config = dict(
    n_kv_head=2,
    head_dim=128,
    d_mlp=512,
    rope_base=10000.0,
    parallel_block=False,
    optimizer='muon',
    lr=0.00849,
    final_lr_fraction=0.0,
    train_tokens=320000000,
    steps=4883,
    dataset='wikipedia_en',
)
Each number is 500 + 25 x the weight over its row's rms, rounded and kept within 0 to 999. Layers, rows and columns count from 0. Numbers have three digits each. The size before them is the row's rms in percent of the matrix's.

# up: layer 2 MLP up, 512x256, rms 0.0884, rows 309-361, columns 0-127
# down: layer 2 MLP down (transposed), 512x256, rms 0.0636, rows 309-360, columns 0-127
up309 106:518509501484452507475508514502516490495532468500474530492514533495470543493494489524464512477521506490490500502543466488475519521484492504495457463505451558478525507526527494518464504484488526508505450531503490516483496440504509535524505478554480507472526481503536502512470436510537495473507513494520563525478537466488474478513492504461498477517534467524490477484467489433521477520536
down309 102:469511535512516519517480487495456514482490521437556471514494483517499490478484492450531472507497484499502480494438500501500475493500488500517519482509499435518450494466490511478533513494518476469488524445505517507528503553475506467495515505470510513505458518510497481503533531497491476531490511487493395491519480528485515510480505493521507501481455504494505492522516500540521462489485
up310 102:484489524514499461521546495487517497500491511516470498508526501473491492519517533508492515446505529494503535480491506503520509502477483448525475540482522486531489522530506459502488513480514549467488548499514516488505511469436523501486497513490506505520510502519521526496528515498492511531534470525537474475520536515480512563515528553496501463497488493502470482480586483491499520496468
down310 108:485510479491507551491478528506475489494535458475507494510491497508522485457467488458498483537474486487491464502496498479498493500488486531435543505496478507448478483465498528482498494512479448525487492484508491546574454556537458506485482486507518518496487493510475451520474507535498488504487461479460477501512489475521481505512492438524502497510533478525533499490441534494494466507480
up311 103:506487496473467457501491445496517478512448523473476511506512542500479491491555469491529517517515526473506494463506494474469466505483460523486522477489515481538532505476506516514430452513498540483532511495481517474516440504512469504467554473480511476533510482481490485481505502473533529488482492531519497478477483511512477509546485491481508482511486501497507549463479520526490479539487
down311 102:517473490521501503514528522480464519498533466464503485511512507514540515513453519563495483480501484515503504524499486519528534480520519536499517477513465464489477503533469506475544547484514477508488511495556484518494531497497499484504447530495495510474478498536497501549506505562480489538538503497462527511513494467478502485496505493522502523468494500510515483508531445461513538497540
up312 122:470506507504496505474525479482520502504471464547477511495501470505531489492434520522525477497525518484520464513477507505462478523528457507507485475499513508523505499502530472568472487455488502504495522532547541490510498526493496552472540500526506509503484506526479523484535485501457496534517499512523505506484515529511496524487488535473563525505511534518471555540491504496470525474441
down312 108:506488478466491498494510511531452497514503537491532507538489501486488479512532481471433538494528461496496544488530468470541533512483522485492445520505491520464513480517486526455490488566543503485514481479493496531522517463519524412499446518459446477509496487490502486499521496483532494486483505521485489515530499528527497434519485530509469477517510479501506477467523489522506487479541
up313 103:539475500542468499528509453464524483517515500477532512480494472505521494484475529518462522526505500481502477520502486495503489517505466503487486477540553483466458543528479485485458496505462506538473468529535541481552517530506467499509507484492495545514513496520501517519518497484483480488491483539538480543467451481497516497499538515500531491539509461460489529448487533502487449514509
down313 101:464528531463522525484490532525456525499490475479495482545558505476461490494539480508512494471476511516520545492503460473496525447467530480525484515525456514526516498498518476499517493481508504501492532470466443522439461479499516499492493533532504478512480488518477453547526522529500509496556484451469508458498503495461507501481476498514493493513503511532513472542517451498496533488459
up314 093:475497508516539462503496477506486478547513474468483492483498517488484472506493493485448478488494553499459494490490500524549505489500496501509482498521515475511518520509500529522472482441512513510475464503523529518545540544474475501502523507482491473506476485505475511558485510462519510529514494469512502514540496519507519480552482505497501477485539471522523526523516506497530450511511
down314 100:494485518489511504490521497533543510489505476547526515514481492470515517514499526536546528534498447469526518516471499473480495501487457506456487463478490534513497517514489466504525549503481484466533529487515504494458495424522492515447494480500508481499494488455482501464522525544515524487463488515525490491519522461495481504488458497513491534516457516463477467494477520481488522538516
up315 106:471541483515529492477522495490521473472486532461482473535519451506503513466506491510471539498432553474508517494506467491518508495519492462466567511507490500492486553463479460523495490479518485484521568479498473515504461505527480523460483493514454474489526547482524506524530472522551482517468525460509504521479476489477464525526513523524522487484523529520528478538502486491502541470502
down315 098:499473522503471524517503524483492510508519507536547523509545507493479465526511508454505474530518448502522501493524544514503520490476502533525463493478539533489535505534523518509526471520497493503468472523477543523493541503479515490517525534525549527499470473487506522471494503521465506496509448522490492479540524490524487477495512516496517496532482501489498481454508501522489458557530
up316 104:512515502516464517484520513417499458496568470519474489452520510502513508493507520509523481516548482520462480486456566462503508477517470467471518541474482498510500505498533490476485506479536514531496494486559475467503469522492454500486513495522483507510498483496527525473563503556465495508489511495500479481486460497489454499518493474526467510549499513494537515507504493510509501457512
down316 106:503491515512535503530492493552491517508466519501533496523459520522478503530503499485481545492485481507529515488536470533470515544470495523531486443523528499452509493499466506535499461438472450488482501519473516502496485445528536517519508465459493483492498513493450495493473503482535503499494521541469502511516540488493511522484483503486530518450509498527460498518502486480491524497483
up317 102:466504470496497477516498510497549465480483489515517499473515481463465485499501489524526504466551569503514544525527471507482447442500529503519487525516533533504506493517526507464546485500490492503523521475476525507483515528486445457450494522506534455459477507500458507473463521501491500503490483483500473494511564456528500495475476537489498516515473556461491467496513542533491499454515
down317 098:512503504504523536498467486482482548509548506474502482520486508559542512490499512458492533495449532486499447475511486449527538563511473502491471482516471486490525480497449499506474519494493520491498449515487470527517488521534529538505485467523498524510496505478508492491553457540509532492491504525518494444513454540511521455467537467483514520526514456549542504487487477502499502537504
up318 099:511480464450505477458521494500470529498484478497500484446521472497494490535472477459466522519492510516492545533496537468439490491450515475510438493501487510517504465514525509517517506497490513474531481476492508507505451503480509481483507484459535467528521473542514490473476521513502518520494483505559454534480482523496479547510469485489540528483492508465536499458464488498485477517520
down318 095:472514524544503527551470504481508474505502518510505534512474540530510512500538494515503455487490463498512485493529459555579525526544510490486517471505486514495521546512498459506483471500497471534464481492533460498471528482529486510508488539551513509472501501478516473554509486513495493509469505497453532482524506528535515442480542496555455475525485495534466496517527511487496511511479
up319 104:521537483500550521504499517488506497501514503503540505510508452507486517535466464556477496508538504486497507491519521474530491511497454478497508492492477503484493473524527544494521514543523567518518489527521497496481484502480495507503479492469507478480507536503539461446464481487497507471501509531530436547514472565497481522529458544479495498532535510522467491521534517521512463478476
down319 103:489460529519458500490501502488518493476511521508485490475466515482545492449498502492489493495478499523508467507477482464466504477499529514512526478537504512516505514493470464535448494467517470493504525500446487510504485491519501515499536522521488497568478470558515509545508506518488491483497511476452526472494540452510510485506537468503500494464549515474520502505477489512486563487506
up320 108:455461478526482476519497496519440513521489480501457548484482512525498500502483520480465471529540503475501480552498493481471479501497515487456521493513484490471487491530558486488512506505495494525468509524475532507465495511475485528489468496556501522515483507520512505514486477475501502489463498459474449489490454498503523483525495533481494464496499493528496498502506516483480534536538
down320 106:535525513469504528509451481489541504471515521488521471521526469473474501508512476533499503485478517473511517453483514588493495515502480543501503507508490530513537467489467474489502486520510520458525480479556481500532488524524485432499508497499485472504543503484464521457510498482477515483507498516513549539493532509521478523519482483515451519504492495470508507498517480501533465447508
up321 095:506488468517540504516480494477533531506475502530521523533509513520493490498472482516473534527560482518540491550443529528493494493512563542506497477516487465467491477527523489517507503482504504498481512502502469509472457501510488536503421489527477481485548508475505469540551491482491522505506482498512456494521486501472534481532463486464476483517511526533513481499471537503526497500516
down321 096:492540524506481493489473528520483463516519460473479468437495498535510482497550497464483496501515517475486529449512462491474509533485459496497514495478510510558520488485490536500522467535488504504531488508553520492540510496490509440477513485502528510477475471546493498454450491528516512487469527499467555523482477511554498522477520530561495505499528481463488512478493451492498507480473
up322 103:472510458500506510505515554488521491450510481445549516494490460512497492498516547447452483481481501491505480446480494461460534565531515502543533536518518472494512502493519530468475515509522477528507555477482505526500469491518518534468492518474500514477508521464501485521505487545504492497492479517508520504482489480495494504472515437507492478481507464525502528490472489538487475449511
down322 100:484484567499489528513478497471489496527462499532465482483511544472498525495501466509508492510506479500509505467511517544534483484497466512486476501544467531486526488498509491521489475495483534536502487536483474490500552501500488453495490452508498456495504515515499516511487532498509514492481504431487489497504509521518482493544504542519499526518475513466541477509494492462507507520501
up323 093:505484496510505501498497514511496479500482478491499483509459476491492502518497521416480553542456487467531494485527531498509517488496503496506499471517479502502507529517483534483491465469458507532541502483498513489525480521530475480513517496522513486509533515458491529510536482501468530490513493513503512495497509529464486489539474503508513471468431441538550492479486508544498469532539
down323 099:480496502500490490496517482533498509531527522515523512488493512525489503499542478551502474499523477508559495515473490492531503563512482547487507504509515479482486535448493502522443501475504475429477515483484503519504521497467482506495486518440483546461490490547498476492475530462543515505491519499497492506527495480524485501494527507513523512509531516462452523500481517472464547487514
up324 103:518504468457478470466484482544499527535489463518513540523509478480504469530503501520517505478536511474540480498477499484488513507500472458465505540475490467479512481506530497504485506497480508451523506479479492493502528520473462444516500491498495473525482481536512483533493499514512526508454510480518517523488492486488549477530492485516516506484523494509476489537500506482483478455530
down324 100:495509508539536505548470484447498478457483513490522489470477525575487514498473513473505514496503492528468523513500488533465486497514491512528467468518484550511524501498503509534541485475531525535475473481509531470530461520541536523495495470461480489486503532476487506487513502488492514479522478514486513478511498500486466485466487513490487503507461540477540523495521528497504509511471
up325 096:511529497520466528472494474504504520518505554493494515500482515508496511494462511511498459477477491464513445506509499487515471534485495503546541476504450452519484531506503488508465510474480495500477483501468476499439520479510526474492482518439530497476474489517527486488516527542496471494528523479512534502528551524493492531478486509517562433491492466483468474507486553540511494517492
down325 094:464493487504474524544467500500526477504511435503515487504532496480498470515555490494490562516531505544489504511490494509526495478539496479485477484457516508474488462516481540497497488559487461529494514522534498522517508476487497513518538476558490488523543486518501495536536449490517514490477492492474513498509480485507492484483538477514491542515487507528520510463498450463443498508540
up326 112:490499474507530460468507415462498524488496483484522500465455468454461452503512517537504440463472489505461505534475452489472511526484471511492496523512502536559504492508480501503489489485495500465452481522507499497518513529476510498529476524492455495534497498514483542504491493535527505504492563503556497554486512487468513488458471506528462512530538466533515489524502501525476503484495
down326 113:471520482506472519521480544501500496523525524512473483531499455554530513494511506490526536513523493475550517462558517504525520459520518500526530469479506483489501510482540475516480531485499497506524542472519480476492532483520496526462521486508499481463506497497529471503530494476486479495494476488421533468545526502486480535525528495458514523489490507477499494491499503479491466499514
up327 114:464482471526483522493508511479540523496494469465482533541485501486471501504492531496506544484451481495490506510521492505514516472533497501452501510504491532535500518556491484510547506548501494517530535495481478450536508507491483462480499520510514486527469481488461520478491491474462516556484482469492551538513498501527506520509491513469475504521471482527498458540452475535508477506501
down327 111:535507498500483497515467536494523451480483494541494496464546502535511490482511504482525515476492537475484471501496513497482484487467488497513479475492486486468489473468477510484520522470532499503508504512535502535486488522501520514503522493485511493482521495505496530515513469499523486456507492534472483510496475489453567457505506506546512486472524522495517552473530512485520520469487
up328 096:484494484482501514500515507521482507460452469439447582437512471540475500540486500506535490513493494487520460493517511479480504526521521536490513489490484494502530482502530508497498534476470477524481503480534513512444516507488515484466470519507549508492508525444461515482513486489557481492497502496472525500511506521546487522501433461488480473543486554509499429485475462494479492506516
down328 094:504488522511507501495510486502493462517563537515525444561487515473523496477493506501482530506524494532509547514487491537497498479508505482522478501521520488521466498470481478495519507550498513484497497509476487476510497497551501493480537474459470495509501479507516489514490477531480516519497504519527495501503489476438502468542579516516529536454514445499504574539509471513514499507520
up329 099:476488497446505500535496494522501490508471473512496478475508512473511479530477502520495534487477499536489503489498548481526523513490509523504492494425479549516459512514506520501480484531482496471509464468497508537452516519524519512493509500512482468506493522573491465466475496506484470513494503471496492491506540513488514508470479512485464538511492558524515517442480508523448481520478
down329 100:477516539546505495473477489475511530495468548527495514482479476529457534502524495481500489482511508499548449486489493509479456498531505458506490498580501471504521516510482528549482480492507478518479481517498524521528455479512461472560517486477504538480531505458522494529526531496493502454492515530532529541502466511482451512532512506534510470506502448504506494522506461523502499495527
up330 104:506502482463501464488470486472502542514522479468485482499502497517548500500496475536488480418455496499479497509533506496500441508545511534458523499502466482455507503496474496517509520464499561498487529481491519515509511497506487561493492481486493495483495489476541463537544520482503485464503459476492479505479559499506497505528462489499523523470463466526514485554521535501495503522521
down330 096:499519500520466570509537493529495504487483532503527505506500463498489507484509505431510516587526491481512538504509464499507551554467474514515484512492527523513496487507549511484497497535524462517529469500501501519457482515486491489504510494498503505497485523517480538464489472517518526518499510510495531476511473468490499481483530522485474501484522508473463552427497496502508505466513
up331 098:547495548452494478510506490521519486467536499494531527476545488538499529496472482479475513428588489512513541498488509497449504509477520504529491497478541534499452492498530505507495548533514508556483507508476535471459490502487495512502474460520515473548525496541472490501530507454481530473526493494466492489501483546505497504519514494522497531485486493472494513491520513521539531509492
down331 100:460475498514499516486493541507512501512495448494479472518476528474491479501507539534515493535427507490539470484502544492541546454522496511453508518486477466486533479492481514457487455488472493464478489481495492499510494477468547483514506483480462484483465471455499488476433495567524497491484512515514505514488516500495443501472455566481495485541462486514481464495505531443496517455501
up332 102:540484519496491523471482524463532464523504520511534510498543509527537538534476497454460520489494480503477467486494488479484521520510513483478518513529511524462486484494485534520474480488513479493492533525457503535498488476454528515497508483511494502504523468485526517515468507492518519484508497525483501504490474455520461556511481532469503475539530464510485487572507470530538484473493
down332 106:491494496511551477537512464538454521457518474478489491494493527508443468477500532507553506488462507526561552474534486541499515479518516483485543503526514497524506538524496480498480522506472510455484470480512511473495515502544466517490483528525496528484481510504491503481531471495457478511519515471548520454516481558448544492499536521482483474481487535496510486461463550484488539561502
up333 096:539495471486499501478490479543489510460485503452503524493527530499443501467494507499474481511507476476470559530534480493512510518473455551515465486509493491513475507467529499480468525517475493530511506503506536481510493516495451472487492465461465506513510516467555484499514538503512457533498493507501447477514506510491486466550520492488485512522504516518496492524513491465517530498499
down333 095:474513510534517500535500504485459474484527473557484523460466462531504466488497501528535528487480540525510449499499510539448484487521516440478571516469496460463530507508482496483509498489503512494488510487492510538501504489503546505527520517533499485470541485523471529486503447473501508495515516514500546543493512527498501542529486512519555485441475504492540497475490520476483441507505
up334 103:515518507488511485502449433498512504507505450484446513501500514453452477500514559541489475505546508507491489481518532498505499515483521507484468502528493498505500526486484469503448507525503480517476494507487538487524490530464468499502495487488479476493505481536464486448510522547450529527578520542559469500485486532467482496518494537474491494441472521425505531480565483485482500511504
down334 106:506458458513501478531518521522523490523489516504516488512530482525530527546481507456523522471444510492488502525495492482485475490509475531484518462495508495512510447513497500490532489470474528504522523476523469506500490514521517543484512528477522483485524491445535493551479475482504497513416487460461514462514490506540528496501482456506525511570514458557499482505468522514491514469491
up335 108:513508517512528475457465501549531544508529526493542514513496485453503465557502542478453472452492524487449509468492485498522462502464469492481467545506492527536550519489511527481491500513503522451507520491520480478524478522522488542502485484511459508510493507470436497501472478498467530518496518493520496518488513470505482508524505535459481492529491517468532538509531542520522460472495
down335 112:484500444471469487519508493471517472499504497475507532511510478476474544460491504528543507508511452514522494495497548506435527502517536544507475511475478485511483495533494455472529541529494518530508460506485496510490536483481519463472571511473521461505477510492509532506505486535522466486503502477499448506505534528524510505506485515516537490470512505510516512477495462487548513494513
up336 102:492579472508497517456501468506488495525523470526483515535505497493479491419470524527516487511472497481522493475511511476498480449484505478514496512500496508545535505519509460474539461472526508482521480526499502490458511489459500493458506543474536482494501479505493507538506539482483480545477498535504494517463486483531528498482484479474468468511503473514489498525505478520485490536502
down336 102:520431524521488506545496536468467500451466529504487516455512483481514503573518470498490495504519499489506465514522480534486512508471494496457533511507509479464469528442521493516497546507488515521514549513501495516537542526507506502559513446510473500502501526485494515477511461493545469467520469513475489517525523494441484511512516508511523504488502500519492463457476517481507499477482
up337 105:519508528512506438530549501481526540511481482521473490526476523488470499464529481539499516517517484509487518477520516503454522503493509460501483518494499493533500514531513490519511466470486510508439508490514513530498462474485505502496508493527441504511523522540548503506502494499493499511431481528519534529493497451466474478513489506493487485454506473522495538540550454539501495501481
down337 104:497475491461484519473498507535516464504523515541510498458545487512562493539445511469506443501505512474540502501461476535539476498513448529500484486483474483491510487472453485461497500504526540472538497480494533432503508514508507520486501493480506507508457495459465484485512507477501479468590505511486515481502505530512517524503504512530506552544488513505493479491471490448510504452509
up338 111:506470530469521493513497485541471507496472525560502493470510493500454502491502467506452494514492518507502513493530508509507501492513492516477490463477503515497435477483507480471532475457503493514533479457513514515525473550557498518493479467480520469502565519536514451482531526518552457515488517521470489510516456537456486507496515519520494512511521515465474471495517532488468517512457
down338 105:500536493560483477503479506464515510472493450481466532476501497569514500471470531537504514531513497518462487524492501472473507507453497486532504528499492498484506506518547549548484561491504486501477477535510501479520506511471504517526520514533500490490498503465486516501465512481457557507494458521504527487527490471522557527536482503508483492492501475486487501522515431525513467535529
up339 099:520496457524508500475488500503491440517513519543513484485564532483512461540505516513455541502520525488491534481513501491462524515495469465460456459460481532539484531477501483479493519517486475498513472529525501492497546506547537505505517520488503504490474511513514478466484521497464513469478505529508521454564531533540511468481506500468523484488551480509506489486471487485546518487529
down339 103:557520522521485432499475528487528542456503534470495496483469464476497504480487502485536467507514524502542470516480481538524492524519513503499545520546519500456504477485512496516476477516490526511520501469506537505456445483500462494525516482493529512486493506500497489502533491522539525535524501465506522491455477483459475483508511510523506468539507487501485563515496471495446441493488
up340 093:526448467493508481458522504497465466482501492470516486492476450514452493483508497466452451532499463503510515525462497484484497543502452508514496514490525494515504512516497502463498516464551486488489460498525481497469455533517454491531463448456480468511489491495518479508471541534488484501500475497495522449487490507512531478516476525526493509556494530540515513460465514503480504523497
down340 087:450544501484502557577510477507513525508502529490490529519517540495521515542480478514523569461532536498484468492515515514487502467497549471469473476501478493494513473523460498522510466527504509506509504526481512483491514471482538532471559526539482484491537519519518522474538466473487509501484518510505474522517494482507484509485527479498510503473532480447469463518517485494486480478480
up341 095:511481510506457516538533518507524533502457529517467480522565509493535514525490425514487496491460497491487466536487475506473498517509465500500532517511494528505446514465480481513524535509462533473531495463468526516486534553483545542517463503533472533512513505519488510519519505507480501485479474497522522488498488510472486476493515481562534526516485447472500513475505538496462477453513
down341 100:493516498460489470469461486481481495523513471512504550523455471497472524483512543521461519521541539512495515476500515511502441465514528496502462499513509498525505498531472510481498479496523502541491520525545488526465512455513455448452552506495467482492489530490534541501494498520529535458539527495515491524478530456481501497478507519529442491488486506540486463502486469493509509554491
up342 100:490478481470541492482491492532496543551530498502501548506521537502498496490558489514443500494494496491517452505470491502533461472497500496505491483538471480469531505490481563501501452494496504499509463476545532451543490554422477493514489560509526523467498464517508491529506496495445495511491549501510529502546475506512487504527500486426489490489548518506495537510494486481534493557480
down342 096:506514496525502484487482520498521472443475460471487529515516430462450533512469545523540509490449515500482484515500488506484517469504529519470492505443518528536499472525507524539474546496505484484506556519520464556468477483524489539492516465525494478518472523482464510507485524491538521509526456523511481526484540521477503457459526509550511488489493481528534481509481488533515520466526
up343 107:476477472494503503529491450516486559511506489521524475477479514482478521508496497485497504525496535506518486491488516486478471485531481485509507514524545509491523499498496542485458532516515567472475500494499506466477508557483507477511488498496509494496505455458512494474511499499464492492449494486528488512491549479507481547505429516529465488464522504515491553513536531509477463481544
down343 103:515546482513492503485479521540474443512512505450489513444491491495517477498486524507487484491455475503426498526509479474488533484479515529485493496484461483500476494510519493511539486461466415483477484544512509506533496498487462494504492542509499495511505530508480485489504497528498493506506539526459529467516505502492482478477495469476507536497452483493496458503494536506510513523487
up344 093:557436478503521487509492482493484509503508522498527496511494476488503492532466513489461527516478489516521466514505514473542534491506507522469468520552459499502489497480484505524530493511503501487459499519519490462486524485446485510502502489482535514489485482486504494529519489524499503504528513475458475459510476478529513524519525528478506465505499553542484510514501528472554500487480
down344 101:464544526467511527488504483515483519512508475502507515498519490523517544519477563519523487536564509491528499505477479507501486526503482494480512502516563502509501507505546498474468503500488508444513521509503494490510516506520483494502505517464472458559485506560502460491502492513486517501461437510533540523514468497484500463523495493524494517510473484460434464488462485494473487525537
up345 099:485470512485509474491465517482500486454504502474520482514495510552509527543549468488498506506503498477512485492524473459518452513521428515541507488511520522476486459498495476514506516488478526497514491503490538503478518513470479476513470510487558542510451495517483531533538489505503486536527533503463508486450458466536475505515471496500504497483481450511499478517496495539506490497515
down345 101:542506490475473500523504516490478513536516480511498515488489488500469489459464515503470487526519521522534468489495519531500497497479555502458521530514472489515553527533458501558518514498557483516495495501484489457491531496510500525496508537486476471504540518471564500502526509500514491479500473468472541506525509501486554507494497508490473513523524540508500553470519485458473509502505
up346 090:470531492506468523491501484530509481527467461484522465534501518505497489480468482511470515533507554520518457554526532492493549462519505448516502501532469464500469582518448552471518493484465513482529479489512501487507478501506502532496506451501546480528448473518480525544549478506486529519474495500468499494473456460482507509504482506488494491543532505485465542487489536472523477525488
down346 093:485437503538478461546516504493471503483522509490493481472461484475489524491513450468492517481480478499483542498465483515493475530516493560450546470479535524474516453439524475464495511494504464522495543510472506518525507514499472518506438511502486501484549534501525510454484523501484481467506523523516504473498551497512509488503545495516456481464488502495506516516539485492473508498518
up347 088:477511519532501501488487518527519544561513484485502493468431529467487472501508509519472468492495483454490484529496450490496497527543491511460487498508492485489528513538491478484482539526487486474465504484522496457495486521501492499527456474506495524512523492525501464471515483468488531502504509510517498500523490507504552555498540502538493539508500474526532497507499485482529519504495
down347 088:533516533506490488533506464511479474460506497541467499529528475531495502475522483524517527491512489508511512506500542502478468514487518491523557477512513592522505499469483521489517481515552512543514507545501534531510497511505505545487501492500495528504469486490501524461502552489516522484509497479536502499461524518488440471528534501411513460522509539520500465494524521488441515451499
up348 086:488499490499512521470489485492550499479494568514504540494458520468501519493461491492477493484482500504509489483482461482461503485529495568519507525535519485503489480509475523487494512506484532493501520473458499503496488521483462506521515439495503503491456500529544471512512517426523504483500542517474513544511506503516475507542532466495513476535524502507580487495512531471538473517528
down348 094:520506501480477492487512492543496491486513440502518490486531524488510495520485508532511519506507515528516502475530534500499524489468536487473598475478503460484518532510482490480523488484469486492519453512506480504552490496453534494493491519503472518517510504462483523525467509528454452473479508486524496446498523515500494455484577531493488496495463508508460506497515476502514492487458
up349 103:522538514546504535482465510482486513522518523514537483466511516434480494501513483509578489529483472509459522553527482480505492477515526527578527475475523505511534523467496480489497506536507505484552507516516510547442529523480454508498479459500528466513508550497503513521504526497515491513533505513495486488492457465496499539494458521511498481524491489517509502505489537538526500508497
down349 106:506533478451502445528522498499474452472492486533517522547511489560513519541530510513446507502504499498567508511476505496486524495508486507448388500513502471510459447524492514529486514469510486520478505490493490519501489490533520506509480539491492505520468492485527500495510471523496538528474486516518507493534497526493502500502498484461502530499487499487507544506528462519428481501536
up350 102:515532543454477474516505473496487484516481464516500504482514533512508490506461445537463488486531475489451496484515449448479517500507458497489481555485532533524455471482436519516487456475505503518520538500524497516514522445475491560449526492511469500527530559491489525526512501518495467511514494470452465495515491477507468526467516549488477497534476487462546493520534467497496478539493
down350 099:488473464490545516471529517537483536482494492498505512527481472550532527488557589471523509531484523514546480516522472508537496531497528505518532484505474492480518483485539505501523504528519524514476477468487497471514520530516517448496466479457475485480457469522525490508495475498497516483505521531509537493481494489472493501473502447502502519486507497543478500461461536509503486463502
up351 100:530505543485440525526550540506534501520476495505511509497536470479532545528479479498484521490500469476539476487519495487469483516470515466504517485484529492467494493471471508493457485513490510499492531481493520545529508522487479459478526482488515501474460492518494516532506455510480471537519526485499533539446530496480487559498469490477497475457528504501480497495520482490558513496521
down351 097:465522458503511504534472481514491491486507488515522476531459502532512486458510500524528476459464493504508527505454520480489539532552474507483519527522499512483471515522513487519521557531482508497512456502515460477507485497511488537488443533480521521483524496478525491507485519545490491483472501468538455504564512561541498463540520486512513501504488541508512485551493493539482502485475
up352 101:489467557475470493496437476506506527518501483489486464491481500527535452515477464501496490489436533512474554508474553496493574486529487517537507468508546479536508502515495466511515507489475544513490502499460440548502488521497478464540487499542485524483477506467490500467488519483518481513493521521489470505518464482504508462501493495490490511486513490527482526479534478492477510512513
down352 098:528534433509514499492552492498467498507501496553484471523482474462498528521504545505500559480580456462533509507469473507518463535508491516495459494509468537492456497484472561544492522507499478479507507530463515469494518503504502520446512498462513482504516493490495468500462492496502509484498477466455523522523485504535506540513507504493487502525491530493502514504485520491495483456485
up353 101:436517522510512510524481504455468533512532506490511524476476440501486462499534493478495502521476535488521488509475538513532514531553532518479473523527482538450536518504522534495518489527522519490505500415508518539515503550540484489502491497490498471499565491454516525466529494496459538517468507476462503478483483521481469498504450505504492534478478497502551460469531494496465515486500
down353 099:546462477501484510489517506511527489479488521545495486485508539481498501484515486526522476489541459507508442493501450494457477485467479519498520508494544486543471528518418504489504471496515507486531483511510509484483483479496498497505469509516501545471437523546491521543507471462530520466495490523575484540473509506462532498509545519498488498529542503473497526506440484485500470512467
up354 105:505481478516514517473499520452522525469498487542521474516507482497423496540478487479489499544529497479538516477487515542459552541509504468514491446507489516494480489475509481539481487535474544497515494541482536492520522459489512529515462515547469494537498499507517530540498494524507516491520533483496524506501499468466469492512524480482544496503483471514535478455491493531510474483477
down354 101:500514549494517476511504504547491476515508564490495511478509512539546533475522522526534503517479497504469504528521484490561495460482499514493476559506503481525476479512484470489542527488528480504490514480520467497471490535489504478485588461469510530462540504479475489422529519451522486491479473504525494506463491549538512538489484489489506518520531506496477497564531530515486518506540
up355 096:491469448500486509532486498495478475489487465490498494476556511452474500511512491530534501575511510489514478527493483485475518518505491514546529493504497462453529497508511475516471463475510506532522521519530481506510479516527501499464506465507506549528485554503517481540506504495510480512559520474520515494478497478455506537470513419479532484508524544486545523510498518531479434474487
down355 099:485534510511525472457507534502521515488500543485541507474457473515516493499481519523469526493515505490450473506550500546525500460519510498471538528480482524520488510509513482465507503480481516471490469495458458486448510494494485504529508538527496494453527485496478488514488495492509506471484482564463473477533498511526515464476506565486492493517490496501456504521505496478454547495519
up356 104:475500501490508559504491506472509516556449526461474508498513502523480540512449464508513541488526521526509499525457528526481495475500496516491543508510482514499503493482520531473460539509473487494478509497487493545465457510514461496525495500533470495509481525503501531469515502482492563505448566490474523470494500527490467472504479542446555529496523515508493486526492507480455504484522
down356 108:508482485511474490471520523486513460485523502501516503451494488462534492460539545509518478515510478464516506486535466484520490519493499474508511518523476506534505528475490487579526445517533520506526472548505511459502553496499505483485506482470536502513543487491479501524505459477432454488537481513514511523506488483514546503486496503509492465535487529457497473465507502513513476513503
up357 098:511515485492486586464509521531487487516499508501491487489507465499527492549531495489500533504513489557519518477523508540510524487501458465490494477503505531535517522508517480478534457519479482469511519493478514484457446548524540506506521483529462474527467516474506490492505484545468492501527506500507527491520471535508522509507462495490498511490515472530491521490488468508487516491498
down357 101:503478508520484472527485470520486504425488491519538465523515519524498484475464490495491493478483497468498471515486505446525470489545502506501529557485518463495516479523481498551475530539528524499495475479500496534517513468458507489494461532490505513469534468483515510503485516463503475467453527472490483544493506483513491469481533508495495483537448530484504451550500491495515474497508
up358 106:487514516502512490493513518495492514503510496500467474498506530439515512511543551540483507492488488481472521441493513521521497552500511471468533456494529562478534484525469498480470483495474502492476532486503473513512512491536534495515473496474502442494479523503487490455485510497482500509567487478550532501583506508505487501513482494496520492532479462503487488517473510477493518485490
down358 105:536457477494475532489482458509526500489479517496549526530509455495481525525504477457502511515520512537488487482508498459458511470495482531543487521487487453487530526492517524501519506488487510501490472504480555478503471522470476509501525520523517561527524467511529494546513504534502529525453529493499487502482494534511524506497482535531439464488508499511511529468496514499515474497541
up359 093:507526507498482490528489518528480477539494492466515534543512488451483511510492510504507516474509513469539529521483546500494515498510528506490539494478474526449496551501483449478558477478507521482486516497520485502452493538470483507505469437533490481498462500481517503512497460485491485505482502537537522459480468534500526479549464560489482516538513535463462473462502480477498513469513
down359 092:498499484514517509473527503480516501462490489544532472456523526550490467491487479499497507501531438525518491505524463522494490473492502502507523474481520491485496496487517539517452499540504509475519498503496556491503505460526503500509524508488516501500540499488500492467498530480497513475468503524482474538502541478535470493426593439485481480499471485540507521474526477482443481521481
up360 107:516514465488504514527509459569518484473524468511510518522509533470502526488510522540475476475462532470517513508510507513537519501544457520521563537502465502487454500496528489526523522496479489510492519451502468524484490467459495508478518547495479466455463476470502495494528463513529486470496517499494505467467494476502522486531512440501498489468489546496474512543523485486548519547549
down360 105:516443523514514472467473536469472484558474524502514481507488470466507485524513505476500527530524470521473497491478476477489455497462552460504455479492527502510533498522480505474490494517494509478521498567526501472534513509523472486499448468483529526528509528525497496492494509469467500517509511520509519491536518502516484491492498536494518532578542461487515529478482497496470468497435
up361 108:494466424497510488451495462494479530467469503519535526497497494549496552531477478508479459505517458497512459515513486500476476456512482487497495475484467516503478494534501508507469446496505503499511495447463532488473471440555491480481507518484465471483519488520529504518513469518474486492500502484472514471514492531485501492504521527507523491534506476511499507497500486445515490522492